config = dict(
    n_layer=12,
    d_model=128,
    n_head=4,
    n_kv_head=2,
    head_dim=32,
    d_mlp=320,
    vocab_size=8192,
    activation='swiglu',
    norm='rmsnorm',
    norm_place='pre',
    norm_eps=1e-05,
    positions='rope',
    rope_base=10000.0,
    rope_fraction=1.0,
    qk_norm=True,
    attn_scale=0.177,
    bias='none',
    tie_embeddings=False,
    parallel_block=False,
    init='uniform',
    init_std_qkv=0.0419,
    init_std_o=0.0,
    init_std_up=0.0419,
    init_std_down=0.0,
    optimizer='adamw',
    lr=0.00357,
    beta1=0.9,
    beta2=0.99,
    weight_decay=0.033,
    lr_head=0.00582,
    warmup_steps=305,
    schedule='wsd',
    decay_fraction=0.572,
    decay_shape='linear',
    final_lr_fraction=0.05,
    batch_tokens=8192,
    seq_len=1024,
    doc_mask=True,
    train_tokens=92240000,
    steps=11260,
    dataset='wikipedia_en',
)
Each number is 128 + 24 x the weight over the matrix's rms, rounded and kept within 0 to 255. Layers, rows and columns count from 0.

# layer 8 MLP down (transposed), 320x128, rms 0.191, rows 112-129, columns 0-127
[[ 74 120 133 118 172 120 114 157 145 148 146 155 165  85 106 148  88 133  98 135 143 145 145 105 123 106 131 142 106 164 106 126 150  91 135 184 117 142 183 135 120 157 120 131 131 151 129 116 149 117 122 133 148 128 115 146 128 126 159 146 149 173 151 132 102 133 169 116 126  81 107 152 115 130 143 124 139 137 137 110  86 107 164 166 101 132 114 132  88 150 196 166  85 118 113 142 140 177  89 117 133 157 116 127 115  65 117 134 135  87 120 138 125 114 151 119 125  79 124  84 165 137 112  84 149 141 148 141]
 [116 138  75 129 124 128 156 112 165 157 137  94 101 131 138 151 113  99 122 106 124 137 122 140 147  86 103 101 125 146  97 132 129 103 118 111 161 181  85 133  98 142 112 156 114 119 128 113 150 181  87 122 104 113  84 133  98  95 128 126 119 178 104 104 152  77 146 137  94 104 103 152 119 120 120 134  74 159 150 124 133  96 100 111 129 136 100 115 134 101 123 116 154 167 126 158 121 149 160  82  83 148 136 124 109 142 135 173 133 137 132  80 113 143 147 147  74 114 123 124 114  81  88 153 134 120 164 150]
 [124 144 103  99  84 147  94 143 126  84 156 116 131 110 128 109 106 111  98 194 131 152 127 155 153 138 127 102 125 159 105 150 108 176 133 132 148 110 131 149 155 165 157 147 120 133 134 100 135 148 120 106 122 162 133  81 163 115 154 115 164 153 141 141 133 133 101 140 141 131 125 146 150 102 109  72 141 121 128 115 117 131 137 118  84 164 162 117 145  98 132 118 100 116 115 119 177 139  98 138  80 104 166 120 154 158 133 111 151 123 141  99 121 137 170 126 150 100 116  99 138 118  77 162  85 114 128  90]
 [167 142 134 135 134 115 149 128  88  84  92 123  88 128 123 164 187 119 136 148 130 139 121 116 192 105 102 105 131 147 101 147  78  96 126 138 102 120 162 185 121 146 100 134 138 167 136 122 107 136 161 110 110 132 174 124 103 127 105 145 119 147 105 100 143 104 133 106 145 136  94 145  93 109 113 122 174  99 125 106 131  96 197 136 165 144 123 121 114 126 140 114 101 122 144 156 104 129 117 128 144 145 126 117 177 121 113 132 116 113 140  82 101 154 142 159  90 126  87 142 138 143 113 125 145 137 125 116]
 [125 140 112 116 115 123 151  81 115 149 102 157 137 147  96 138  82 122 135 126 129 149 103 156 123  96  99 128 128 147 157 117 170 146 160 150 141  90 142  60 119 137 130 129  86 136 115 111  96 145 119 139 113 108 123 137 127 138  74 152 130 119 124 135 105  90 151 153 143 146 154 109 122  99 140 109 101 138 118 170  47 118  39 136 151 126 122 161 127 158  81 146 149 118 126 135 121 117 108 148 113 104 130 124 158 149 129 147 102 170 111 122 118 121 137 137 155 110 142 147 125 101 122 104 130 154 111 137]
 [133 171 157 188 138 138 178 124 117 144 112 140  81 156 161 130 164  94 126 140 102 159 152 137 122 135 111 156 139 129 142 129  74  68 170 165 159 136 138 116 149 135 164 130 127 104 107 128 115 136 120 131 106 137 135  92 152 122 108 113 129 109 178 163 113 100 127 167 134 181 134 131 130 129 130 156 126 113 167 147 124  86  84 117 104 106  78 101 134 142 118 120 113  86  81 114  65 128 164  85 107 131 120  80 153 142  76 129  89 145 131 182 134  98 186 129 105 113 134 101 109 136 137  99 141 181 152 129]
 [172 135 107 135 156 184 127 171  92 118 152 117  98 135 125 102  86  98 146  97  95 141 148  90 189 158 139 107 121 176 155 111 103 136 131 142 120 142  98  90 132 144 126 137 112 111 128  98 155  98 173 136 118 110 106 139 185 116 104 122 124 147 132 155 106 149 114  92 139 136 146 113 119 147 116 117 152 119 146 143 119 162 122 128 138 153 148 130 131 137 111 146 108 129 141 164 135 172  83  87 123 106 149  92 152 115 141 143 133 143  97 134 103 154 147 123 126 122 134 153 117 126 156 133 125 126 122 122]
 [120 153 155 149 117 150 122 131 115 128  71 113 130  90 100 165 112 117  83 142 101 129 106 129 142 161 152 115 107 104 187 101 141 148  98 157 108 154 138 112 164  98 108 167 123 147 120  93 140 110  92 103 137 132 176 137 137 162 156 133 125 129 145 140 134 151 146  96 149 145 104 165 138 108 148 132 127 121 117 127 135 143  54 152 138 130 145 124 171 144 113 177 162 137 169 121  90 116  81 101 144 166  93 136  83 159 135 147 100 133 127 100 101 140  82 145 120  87 166 132 116 162 161 116 128 141 114 124]
 [131 120  99 164  83 145 149 173 132 115 141 138 117 144 139 103 101 142 104 103 146  76 113 142 102 124 140 163 109 106 106 131 110 137 126 136 152 114 104 122 138 118 153 167  89 160 148 135 145 124 141 112 109 115 128 154 131 148 116 103 106 120 101 123 120 128 173 140 115 144  91 134 118 163 100 185 147 141 140 145 111 126 107 168 123  84 122 105 113 135 134  84 144 128 124 105 134 125 139 116  85 130 133 166 153 118 131 182 115 117  91 156 102  87  99 153 147  97 110 158 103 146 119 125 137 141 124 130]
 [111  96 137 106 112 123 111 103 123  92 144 153 120 131 138 150 142 153 109  97 152 118 174 115 129 140 101 107 119 105 141 137 122 155 137 104 157 191 120 110 117 124 185 122 145 129 121 103  95 126 169 143 135 153 100 158 147  90 108 133 151 130 107 151 127 128 127 142 139 106 125 143 122 109 104 124 141 148 156 140 104 173 104 105 137 101 144 130 114 124 173 124 136 123  98 113 107 109 104 107 123 151 116 139 148  83 121 171 140 147 150 125 142  85 173 117 131 114 111  99 128 152 162 125 104  99 121  70]
 [154  87 126 117 126 103 126 186 126 142 173 146  85  84 158 151 115 145 150 204 136 160 119 129 142 152 124 118  89 146  83 131 119 113 131 152 147 130  95  95 142 115  98 115 102 119 126 132 170 145 143 161 129 121 164 143 134 146 112 115 105 128 123 159 107 155 110 107 117  92 102 121  94 125  97 100 125 112 115 115 127 130 174 119 109 112 116 137  94 156 140 144  90 151 107 144 129 171 166  93 105 171 119 156 151 103 124 164 111 138  97 137  92 100 111 121 109 151 120 119 126 129  74 134 164 148 107 120]
 [158 139 121 185 145 125 137  99  92 194 142 137 126 125 141 143  93 130 144 117 138 142 153 126 106  81 110 118 140 140 150 130 115 122 131 148 128 107  81  76 142 123 135 140 120 125 118 165 107 150 107  92 147 161 134 143 165 132 124 142 143 160 149 153 142  43 100 161 147 151 120 134 151 126  77 101 147 168 138 142 135 111 161  81 119 150 153 113 174 143 117 110 110 132 113 101 110 108 161 160 142 128 143 151 151 129 128 135 113 144 154 129 132 118 131 124 113 145 167 128 113 141 128 136 113 166 134 130]
 [143 115 145 113 145 110 128 115 139 136 116 140 118 117 119 152  92 136 130 129 140  91  72 143  95 144 132 139  98  94 126 111 128 116 107 140 166 135 178 157 137 135 139 146 146  99 110 152  92 131 134 128 110 123 105 112 148 130 133 137 112 137 203 137 147 154  93 129 148  55 151 102 117 106 161  92 116 143 152 159  81  71 156 138 127 114 101 116 148 171  70 129 195 132 123 120 108 105 164 162 144 137 129 128 105 128 161 159 157 100 139 122 113 140 104 106 111 143  90  93 127 139 167 153 163 105 139 145]
 [ 69 129 123 184 108  96 133  87 152 121 123 149 133 117  91 108 178 125 131  98 105 159  92 117 145 175 130 166 114 156 157 110 168 141 157 152 176 101 140 130 122 179 122 169 124 146 167 127 118 116  86 158 118 114 100 142  73 145 139 128 111 125 120 155 132 117 126 159 146 128 119 120 146 107 111 115 163 115 104 109 102 110 162 125 186 137 158 117 162 102 132 134 131 134 127 116 102 127 102 124 109 109 109 168 149 134 146  86 141 119 114 138 108 140 142 108 159 125 115 119 117 135 138 111 125  91 130 110]
 [ 88 114 113 144 150 123 134 110 124 120 168 167 143  86 132 138 155 139  96  93 110 168 158 148 163  97 147 109 143 141 147  93 154 150 140 149  92 137  94 144 138 139 104 126 143 126 144 141 134 129 151 146 107 142 133 111 128 151 121 196 152 155 164 152 132 104 109 126 109 153 140 109 153 129 144  76 160  97 124 150 122 103 130 133 150 150 140 115 122 167 118 120 120 140 106  80 106 187 169  98 140 119  98 144 121  87 115 133 139 124  96 114 113 158 120 102 142 110  80 120 154 159 147 151 116  93 135 146]
 [129 132 118  96 147 114 146 110 154 162 116 116 134 165 118  94 134 106 146 150 141 158 128 123 118 120 117 160 167 117 137 152 103 135 143 133 144 104 113 169 174 138 138 164 121 125 158 104 144 127 124 105 101 116 193 116  84 112 130 113 141 121 151 142 104 153 183 163 120 137 139  79 167 100 135 129 110  77  44 131 118 125 106 105 158 125 109 143 141 124 151 131  96 148 115 169 101 105 137 164 123 148 146  94 139 171 127 156  95 116 157  95 121  64 107 120 157 110 153 126 107 139 115 118 134 117 119 164]
 [178 107 155 115  85 132 150 159 126 144 147 148 130 123 141 121 182 156 169 160 129 154 108 105 111 152  89 146 104 145 192 163 109 192  85 125 152 130 102 136  72 150 121 149 125 138  90 125 101 158 137 150 136 129 149 145 137 146 167  89 135 121 111 120 104 133 125 101 115 118 103 135 120  97 172 119 133  92 153 104 124 140 149 120 173 148 131  96 120  76  84 107 146 113 137 153 166 135 184 165 144  83 130  85 112 131 111 129 130 115  59 122 110 102 122 131  90 159 152  95 137 153 104 136 139 107 130 118]
 [123 132 125 154 109 132 126 141 140  91 114 103 133 142 130 111 144 142 159 133 118 161 107 140 149 150 105 135 128 128 117 163 104 145  87 103 164 108 102 205  73 160 122 133 157 101 129  87  92 130 154 133 146 110 122 111 104 134 149 117 112 116  82 120 165 112  69 119 166 152 141 109 101 163 131 137 120 136 132 100 142 130 205  88 114 125 133 117  90 129 130 103 151 114 132 133 146 114 142 118 122 128 118 113 120 106  97  81 130 147 145 130 142 171 133 151 170 140 158 108 128 127 129 147 126 173 162 129]]
# layer 8 MLP gate, 320x128, rms 0.193, rows 113-130, columns 0-127
[[166 100  81 140 111 139 143 139  94 189 141 122 101 113 126 135 115 129 148 103 104 123 101  76 129 125 123  86 113 113 175 116 112 118  76  97 151 134 131 162 105 178 145 111 139 103 105 149 147 118 147 120 130 116 108  96  92 137  92 104 124 138 157 126 117 146 140 133 173 153 109 127 121  85 159 151 118 151 131 108 111 138 110 111 124 114 121 184  86 124  96  93 143 172 137 141 152  94  99 161 140 125 193 133 197 147 178 128 106 128 187 113 130 132 115 131 148 167 117  77 170 107 120 123 104 135 141 140]
 [136 107 192 117  82 130 151 125 146 110 133 106  80  83 146 129  92 120 103 111 134 137 129 113 158 113  70  92 149 137 136 137 141 123 125 140 111 136 160 100  87 149  83 148 162 121 127 150 123 130 134 113 125 109 138 162 101 115 106  97 168 120 130 108 113 115 117 129 142 116 130  98 116 109 151 156  93 126 111 133 151 150 113 136 150 144 125 111  76 103 151 114 134 175 119  80 142 157 112  84 165 150 105  92 159  78 142 131 152 134 157 130 132 154 136 142 210 150 149 109 135 132 110 141 119 109 140  86]
 [161 123 150  75  58 152 157 114 141 129 115 126  97 124 132 152 102 140 134 133 168 133  94 105 114 122 104 152 113 133 142 120 111 158  90 116 105 144 129 156 104 114 137  95 123 109 150 133 125 135 169 123 129 145  99 124 120 136  88 153 125  96 135  94  98 115 124 132 123 126 111 123 126 143 111 132 140 126 129 127 100 108  85 148 139 118 181 141 110 125 108  95 148 130 137 133 110 116  74 121 128 179 119 128 133 103 127 153 116 119 165  95 126 160 132 140 168 140 148 120 102  93 122 121 124 151 140 120]
 [179 126 141 102 120 128 186  58 142 107 137 170 112  71 112 132 166 137 118 128 137 128 164 105 102 119 160 118 113 151 126 108 126 152 117 114 123 122 134  99 137 135 155 152 117 112 111 119 156 133 149 118 116 149 167 136 119 128 106 189 150 121 133 153 117 140 131 125 180 118 163 148 115  95 152 122 134 159  83 130 103 128 150 125 184 123  98 109 120 149 118 117 141 129 128  88 133 133 101  81 113 171 123  80 145 135 133 140 113 150 105 105 167 128 148 103 151 161 123 130 100  92 110 133 127 111 146 124]
 [154  94 128 135  99 101 161 108 131 131 108 113 133 117  53 129 164 165 121 104 138 136 130 115 107 122 132 171 144 149 153 113 122 108 141 152  95 129 115  96 125 112 128 143 113 151 147 139 134 165 161 137  98 137 113 137 116  89 131 180 135 140 149 154 136 135 119  97 157 134 130 107 181 130 145 147 152 131 111 105 168 131  57  91 159 138 106 109  77  99 119 112 104 139  92 115 129 148 126 103 137 146 145  92 157 154 104 100  92 122 147  97 133 139 113 129  94 152 136 121 170  84  86 115  80 129  71 126]
 [142 147 154 125 139 148 122 131 108 198  92 155 138  71 110 165 146 165 105 131 175 107 112  86 101 168 107 155 111 146 155 162 112 117  98 133 118 143 141 147 149 112 128 152  64  86 120 181 117 149 106 106 137  91 139 180 158  94 129 112 137 111 131  88 135 142 144 116 119 145 146 146 156 131 134 132  93 142 141 126 112 132 103 121 145  89  83 100 115  81 103 116 158 138 132 144 135 128  97  89 130 137 127  99 134 120 134 123  99 117 115 129  89 121 142 133 149  89  74 132 165 136 114 145 108 117 109 126]
 [142 153 123 123 111  91 175 101 128 187 106 141 130 108 129 138  91 130 147  92 173 131 124 183 141 145 142 139 134 159 175 149 160 141 182 147 112  88 118 148 145 163 121 130 149  96 160 169  83 145 148 133 128 168 127 152 124 122 127 151 122  81 160 105 153 152 138 128 146 126 162 143 123  86  92 140 129 113 121 150 178 146  84  97 128 135  99 129 126 126  91 136 144 140 129 105  78 125 139 103 104  97 138  96 151 154 165 110 110 117 103 130  95 132 143  88 110 103 113 114 120 111 114  93 103 133 106 121]
 [123 138 104  99 167 117 126 186 124 145 159 172 100 135 139 102 134  80 134 146 117 116 118 121 138  91 105 125 103 125 114 148 143 128 150 150 108 123 144 121 153 139 133 114 161 130 149 119 124 121 140 136 127 125 126 115  90 144 100 123 159 164 168 148 104 170 145 110 143 102 138 130 120 147 173 145 130 142 160 154 146 118 162  95 129 126 132 135 143 155 117 123 158 138 122 148 134  91 151 178 126 160 132  88 108 132 132 129 130 145 111 149 147 144 108 141 150 127 131 164 139 120 124 136  99 131 130 173]
 [121 149 116 109 100 144 152 121 117 138 135  98  96 148 122 139 123  99 137 120  93  92 128 119 145 124 122  92 133 137 123 138 121 129 118 116 121 112 116 111 159  89 114 127 160 139 155 143 108 110 148 136 128 108 134  79 145 151 103 165 135 193 141 124 147 151 127 130 154 123 184 136 133 138 125 115  99 150 144 122 181 133 130 139 137 135 151 134 145 135  68 114 196 138 120  90 139 147 113 139 105 166 162 137 133 158 140  94 150 101 140 134 120  98  63 152 106 153 129 148 122 156 163 103 148 168 138 130]
 [ 98 151 117  97 128 132 169  88 148 176 127 154 157 104 119 129 141 114  89 144 161  88 145 100 108 110 130 128 160 127 155 159 134 132 145  98  74 117 159 172 143 138 142  97 152 111 155 136 138 118 132 142 108 100 154 119 162 118 156 166 174 127 133  73 119 168 138 152 123  70 126 131 110 148 106 111 112 155 163 172 128 123 144 170 134 119 132 115 161 111 114 156 131 131 159  93  89 110 122 146 105 126 139 128 101 132 151 114 161 107 134 102 149 173 143 119 114 139 121 148 135 106 103  99 118 119  99 128]
 [130 131 124 159 137 100 135  81  79 133 127 155 139 123 146 144  98 153 130  83 133 130  76 149 140 140  92 107 107 131 117 145 160  75 101 147 106 129 129 144  93 130 110 118  94  97 154 128 125 136 134 156 123 114 118 129 122 139 120 138 157 101 131 151 106 119 138 123  92 132  97  96 109 113 154 103 125 116 114  85 137 110 100 171 106 111 101  94 150 104 149 115 150  93 141 111 112  96 155 104 122 147  98 111 165 116 125 123 142 130 126  83  91 115 133 134 157  99 114 165 112 140 102 106 148  93 125 118]
 [135 126 107 158 105 123 107 130 127 171 143 126 109 134  92 132 140 158 117 139 142 146 130 134 174 112 108 160 136 167 167 157 133 126 136 117 116 131 126 142 135 116 149 164  99 160 124 105 154 154 144 102 148 158 153 105 149 154 131 102 162 144  82 129  96 143 162 113 126 164 144 134 128 155 116 181 130 124  86  77 139 116 120 145 139 109 166 117  66  82 164 141  61 114 143 129 147 176 143  86 147  99 109  89 135 119 108  93  72 155 132 140 135  98 141 166 113 130 129 156 116 144 109 105 122 154 105 106]
 [144 147 108  94 139 152 145 113 105 157 117 160 130 119  89 141 113 110 129 101 136 112 126 130 141 161 144 111 122 122 128 106 174 128 127  77 164 102 121 127 122 165 149 148 144 148 110 168 137 119 112 169  88  73 138 135 116  98 143 124 131 113 126 145 113 167 152 101 168 123 117 141 125 104 166  61  71 153 140 116 153 129 134 114 125 128 116 109 154 118  94  92 142 114 189 134 106 142  62  72 128 135 153 113 172 140 120 136 120 121 147 132 115 141  90 153 121 131 125 122 117 144 119 154 111  85 133 128]
 [140 143 140 143 131 159 152  84 143 133 155  82 134 147 186 122 101  96 136  84 145  88 128 146 111 102 171 135 160 118 148 165 106 126 125  88 122 139 167 138 147 108  92 111 135 131 118 174 104 138 116 118 109 152  95  72  76 127 146 143 141 124 159 140  90 110 129 139 145 128 124 126 113 116 176 141  84 107 139 104 126 139  73 121 108 148 136 142 110 113 102 120 133 120 115 126 108 135 121  98  93 146 112  97 125 113 143 153  87 166 147 144 122 167 144 126 137 167  77 135 124 162 117 164 135 176 118 142]
 [140 104 127 114 103 112 164 117 103 129 122 170  98 105 110 119 170 137 140 128 135 124 151 138 196 106 119 110 126 108 150 124 134 104 143 169 135 103 104  92 148  95 130  98 144 140 147 134 155 131 151  86 116 139 153  95  98 128 175 181 140 157 140 161 121 164 130 108 120  93 117 166 149 104 157 131 121 151 142 109 111 117 115 135 176 143 103 119 134  93 112  62 138 124 140 137 163 122 128  67 127 117 133 113 146 171 141 158 113 148 175 105 142 104 133 159  84 119 115  68 138 134  97 109 143 131 177 168]
 [144 146 136 116 122 127 157 118  70 167 108 141 125 135 106  76 158 147 132 112 162 120 145  71 142 153  97 111 132 173 137 150 157 128 122 123 128 147 132 158 136 141 107 143 194 130 147 138 106 156 160 143 123 117 116 117 110 106 109 144 130  85 124 143  91 153 174 145 126 135 173 136 120 142 174 124 107  98 131 110 120 119 117 102 116 138  96  83 111 113 126  87 139 120 154 103 180 139 106  84 137 165  91 126 192 141 161 159 174 111 163 151 112 121 150 100 160 181 145 129 129 156  81 104 137  96 150 122]
 [124 174  97 116 109 135 127  92 140 175 153 138 123 109 149 145 131 110 115  83 139  79 114 153  72 118 135 129 168 120 189 153 121 104 155 150 144 128 127 107 158 151 110 144 112 115 121 125 122 107 103 140 134  66 108 166  89 143 131 130 176  96 139 101 120 159  93 114 153 123 152 147 117  81 101 136  98 120 120 149 113 126 114 166 135 143 110 130 110  77  75 127 143 166 126  86  89 117 138 131 105 182 139 118 125 154 105 127 100 166 160 145 116 131  80 103 162 112 122 130 149  94 121 114 124 131 158 154]
 [135 107 163 130 138 149  88 124 131 118 129 202 125 130 104 127 156 142 154 132 152 122  98 141 137 132 129 162 151 140 144 125 175 146 120 126 152 120 141 122 128 127 189 112 112 104 104 159 122 155 132 104 117 135 117 170 103 130 108 137 128 138 144  99 121 130 148 122 113 101 186  95 151 142 130 135 136 107 127 122 124 138 123 135 144 104 120  57  82 132 157 161 113 138  75 118 144 147 111  90 147 110 116 137 140 139 102 117 129 133 142 113 130 106 104 115 104  96 128  97 116 152 138 141 128 142 116 116]]
# layer 8 MLP up, 320x128, rms 0.195, rows 113-130, columns 0-127
[[ 96 122 113 159 112 121 147 113 187 125 119 173  85 120  94 119 130 139 147 122 136 169 117 122  98  92  96 160 141 153 128 118 174 119 132  95 122 130  99 154 131  73 144 134 127 109 113 133  98 150  65 200 157 114 107 129  98 119 102 111 109 189 121 106 168 120  78 136 127 128 154 171 136 142 172 151 114 152 110  83 140 130 136 117 149 127 110  90 163 161 140 154 138 105 175 117 118 140 166 102  79 152 131 149 119 104 155 115 166  91 106 124 122 160 159 176 106  92  74 120 140 137 117  85 112 129 148 150]
 [159 153 146  84 129 114  99 125 129 115 169 142 122  59 132 135 104 133 167 142 145 138 100 127 122 108 123 136 112 109 105 148 121 100 151 103 172 117 161 147 117 170 134 163 136  98 115 156 124 126  91 109 113 132 138 157  85 170  77  99 153 115 161 130 119 137 124  88 120 132 112  96 147  90 177 134  92  56  68 138 138 129 144  99 164 156 130 145 132  89 129 143 136 108 114 102 136 150 140 131 170 114 127 100 118 146 149 128  86 153 132 112 139 122  95 137 127 128 169 125 102 190 101 166 129 119 114 135]
 [146 141 126 194 157  93 106 145 120 157 141 122 123 152 122 105 129  82 158  98  83 183 116 122 139 139 124 112 142 162 139 148 109 129 167 140 145 124 143 157 145 152 135 111 157 106 115 127  95 118 152 106 100 165 127 101 133 130 107 131 106 148 167 149 138 128 142 131 136 127 113 114 105  90 120 131 138 143 102 142 143 134 105 137 141 123 109 165  94 127 109 115 124 175 140 114 127 136 162 143 132 112 124 115 136 140 163  82 125 123 145 102 140 136 154 182 113 134  97 140 163 166 162 115 141 135 117 168]
 [106 141 140  88  95  84 137 186  92 147 150 153 125 193 118 148 113 131 139 113  93 140 131 146 123 124  74 132 141 103 140 117 138  96 161 126 107 131 134 165 115 152 160 109 121 125 154 123  99 126 137 132 110  97  72  76 143 152 130 109 158 169 140 113 117 164 112 132  85 108 142 120 167 166 111 138  90 144 166 124 137 116 104 170  97 122 134 145 152 120 136 140 135 134 118 116  94 116  69 150 110 110 104 184 133 113 126 101 122  92 173 174 105 114 119 147 146 122 143 130 142 139 136 134 101 138 127 150]
 [157 121 122 139 127  99 159 139 137 153 147 103  81 157 124 138 142 111  88 120 118 143 144 101 114 133 117 142 100 158 157 139 103 108 148 129 118 136 145 110  99 125 188 118 140 125 149 125 136 193 162  92 125  94 148 127 128  92 153 101 169 152 128 125 116 155  81  63 124 145 105 167 120 116 121 161 129 105 150  78 115 137 121 152 101 140 144 207 106  93 112 117  90 107  71 171  81 137 119 164 190 104 143  72 148 145 153 132  82 102 112 132 177  69 104 116 109 103 171 144 134 104 138 115 152 108 129  62]
 [100 158 119 102 145 145  91 124 105 150 106 138 140 163 112 184 156 129 182 114 150 162 176 126 151 189 153 120 116 134 141 151 182 127 125  97 142 106 137 144 141 163 116 103 131 152 134 145 112 123 122  90 121 191 147 130 140  91 119 122 145 153 108 106 137 148 122  91 132 137 107 140  92 138 140 115 119 146 104 131 124 165 157 124 129 121 113 106  94 104 180 120 128 110  87 139 114  81 155 164 166 138 145 134 106 114 126 145  75 116 152  95 151 130 136 125 112 107 144 123 119 167 124 120 122 152 139 147]
 [122 161 142 107 137 113 155  94 150 174 125 107 112 109 152 182 110 132 140 159 151 136 126 139 123 106 156 143  81 129 129 124 109 137 101 151 120 122 127 128 121 141  88 184 134 124  72 131 125 150 127 137 167 131 140 130 168 107 156 169 161 161 155  72 138 162 146  91  86 108 111 124 112  98  87 136 165 175  99 143  73 124 134 117 124 135  99  95 175 127 112 118 121  89 105 106 105  64 144 165 121  62 116 148 122 105 144 145  61 147  60  99 106 102 141 134 115 114 141 123 170  93 144  94 147  97 114 140]
 [165 105 149 106 141  57 141 121  92 114 117 102 142 139 129 119 137 124 120 132 145 173 118 159 133 126 173 147 141 150 109  94 130 134 116  95 107 140 167 161 148 132 110 105 127 165 104 118 104 121 139 137 111 151 125 108 115  93 134 139 115 140 155 137 196 118 119  99 120 110 145 123 117 101 118 109 134 120 115 102 160 114 118 110 130 159 125 178 117 108 161 190 118 125 131 154 143 119 151 114 166 112 104 106 133  91 133 134 136 116 151 119 117 145 173 125 110 137 159 117 117 133 124 134 171 173 148 121]
 [140  98 158 166 122 127 115 117 118 123 142 123 153 164 136 162 136 145 147 117 153 146 136 169 108 128 136 135 118 116 126  94 138 121 136 137 125 104 115 142 120 121  75 127 137 151  65 155 104 124 140 188 140 142 135 135 146 140  97 142 132 115 148 108 125  89 126 125 114 101 100 128 135 104 140 126 123 192 127 151 142 155 141 123 118 142 135  87 160 181 132 141 149 123 149 122 161 116 177 166 114  88 108 123  96 134 147 109 165 120 152 129  96 129 144 171 109 114 144 123 149 147 118 119  86 129 165 169]
 [150  74 134 152 134 126 147  87 172 128 187 136 148 118 165 135 132  86 161 146 133 120 141 104 104 137 144 113 128 175 142 153 112 146 103 111  68 126 126 139 139 102 114  97 152 129 143 147 152  99 116 185 122 160 156 110 126  76 149 158 130 163 111  99 125 105 130 130 128  98 196 149 122 142 128 155 125 107 140 150 117 109 151 158 113 150 143 151 123 140 148 164 114 134 151 111 124 120 173 160 152 158 118 118 127 102 138 102 140 124 149  97  96 150 121 128 129 131 138 133 128 130 120 103 193 146 128 151]
 [156 129 123 140 124 133 156  99 116 125 124 115 167 139 163 151 110 131 155 103 142 133 113 136  62 131 104 100 142 149 127 138 116 119 112 131  70 106 108 109 102 109 115 113 101 147 124 130 168 132 149 134  90 141 125 122 159 117 179 103 113  98 125 157 129 127 152 110  99 129  83 143 126 121  77 143 115  57 113 113 159 119 126 125  98  79 114 135 160 122 127 121 119 129 131 101 107 126 153 158 133 139 102 143 104 147 106 162 100 115 117 109 112 147 166 107 130 122 129 129  89 119 115 121 145 110 138 106]
 [124 109 120 112 132 110 168 131 150 153 110 104  98  72 116 109 148 118 128 131 120 165 173 171 152 143 108 128  96 154 113 137 146 157 117 135 120 135 104 119 147 151  69 106 108 160 119 133 152 148 155  81 111 145 136 131 126 120 116  88 123 120 106 118 134 129 147  94 150 150 143 135 165 140 106 154 136 116 115 148 161 133 126 134 130 173 202 154  82 112 159 116 100 109 140 122 114 160 111  82 153 111 133 117 158 143 117 101 107 160 142  95 191 148 111 176 172 148 170 162  93 144  87 118 123 159 124  87]
 [131 150 128 123  90 114 103 116  76  95  95 104 138 169 146 141  88 105 129  95 167 105 110 143 112 123 153 113 124 171 145 118 147 163 170 135 106  92 101 133 157  79 101 108 128 119 144 105  79 145 116 133 166 170  99 109 103 152 143 107 130 105 158 143 111 118 118 157 122  98 123 132 103  79  97 152 123 135 125 121 152 146 124 122 140 138 136 120 120 142 109 137 138 143 105  83 112 149 140 119 132 156 121 182 110 152 147 106 147 141 130 112 100 121 102 113 158 148  97 130 131 117 155  98 174 139 173 114]
 [151 125  80 128 124 129 116 143 124 128 131 159 114 148 145 141 129 129 153 131 120 128 125 100  95 122  98 104 116 155 143 105 166 130 105 146 105 125 153 150 131 131 126  99  66 143 117 121 153 124 181  76 102 164 143 141 104 103 127 128 124 131 172 120 153 108 147 110  84 145  99 128 129 120  91 120 120  84 140 136 113 140 131 148 119 143 185 141 158  90 134 107 121 128 155 107 111 127 173 121 132 137  81 133 134 160 170 169 112 140 129  89  91 126 106 132 112 138 117 110  81 132 124 115 179 127 153 154]
 [109 132 144 126 119 131 126 149 141 133 137  92 106 113  78 120 119 155 168 157 145 124  93  50 141 153 102 148 138 159 157 135 131 109 112 119 146 137 120 131  88 139 142 146 107 103 124 122 122 149 163 151 107 122 158 107 120 162 110  94  67  91  97 122  86 105 123 169 120 134 131  68  92 169 115 142 140  96  62 105 145 134 120 119 102 114 162 127 103 145 103 155  99 173 137  74 102 143 127 116 136 105 128 129 135  82  79 168 144 108 122 125 121 139 144  97 122 110 119 126  81 125 145 144 123 114 121  96]
 [160 101 147 147 102 161 117 139 134  94  83 176 127  83 145 127  73 115  93  92 106 124 160 124 142 142 130 144 117 118 126 112  87 111 144 112 144 143 123  55  92  79 144 126 134 118  87 110 154 150  68 100  91 124 107 103 152 113 134 106 126 118 132 150 141 111  76 118 191 134 156 137 108  90 124 107 143 126 148 158 126 168  96 169 113 131 153 166 114 127 163  93  67  91 182 106 131  93 155 155 147 181 115 118 110 152  88 140 102 121 138 116 106 131 133 145 106  84 114 136 172 128 174  99 134 121 154 119]
 [130 120  86 155 103 131 101 112 109 161 153 159 189 117 141 143 120 106 119  62 157 100 101 159 136 153 153 152 140 108 157 158  80 137 108 130 161 109 113 160 140 125 108 128 124  94 112 148 128 140 164 105 160 152 102 122 124 135 137 117 163  89 134 144  82 118 113 107 136 177 126 121  95 114 163 117 122 164 118 125 144 144  92 135 109 157 127 148 101  95 136  96 131 163  85  99  97 108 176 117 112 104 124 146 111 135 121 119  85 149 115 174 168 129 145 160 121 117 117 112 117  97 163 136 118 125 143 140]
 [124 168 136 113 179  87 107 101 126 114  95 120  76 123 124 111 115 111 133 126 114 142 131 148 137 167 132 131  77 116  90 120 126 150 139 108 119 140 164 130 102 141 124 144 108 176 124 129  96 125 117 130 104 138 107 123  83 126 103 125 124 135 120 128 111 148 123 154 153 158  93 129 128 122 121 132 126 129 121 174 116  88 170 145 109 136 137 158 150  99 101 120 141 123 149 139 123 116 123 134 127 129 143 155 110 132 123 110 105  97 100 139 127 104 114 126 154 115 149 150 160 128 111 172 131 113 164 103]]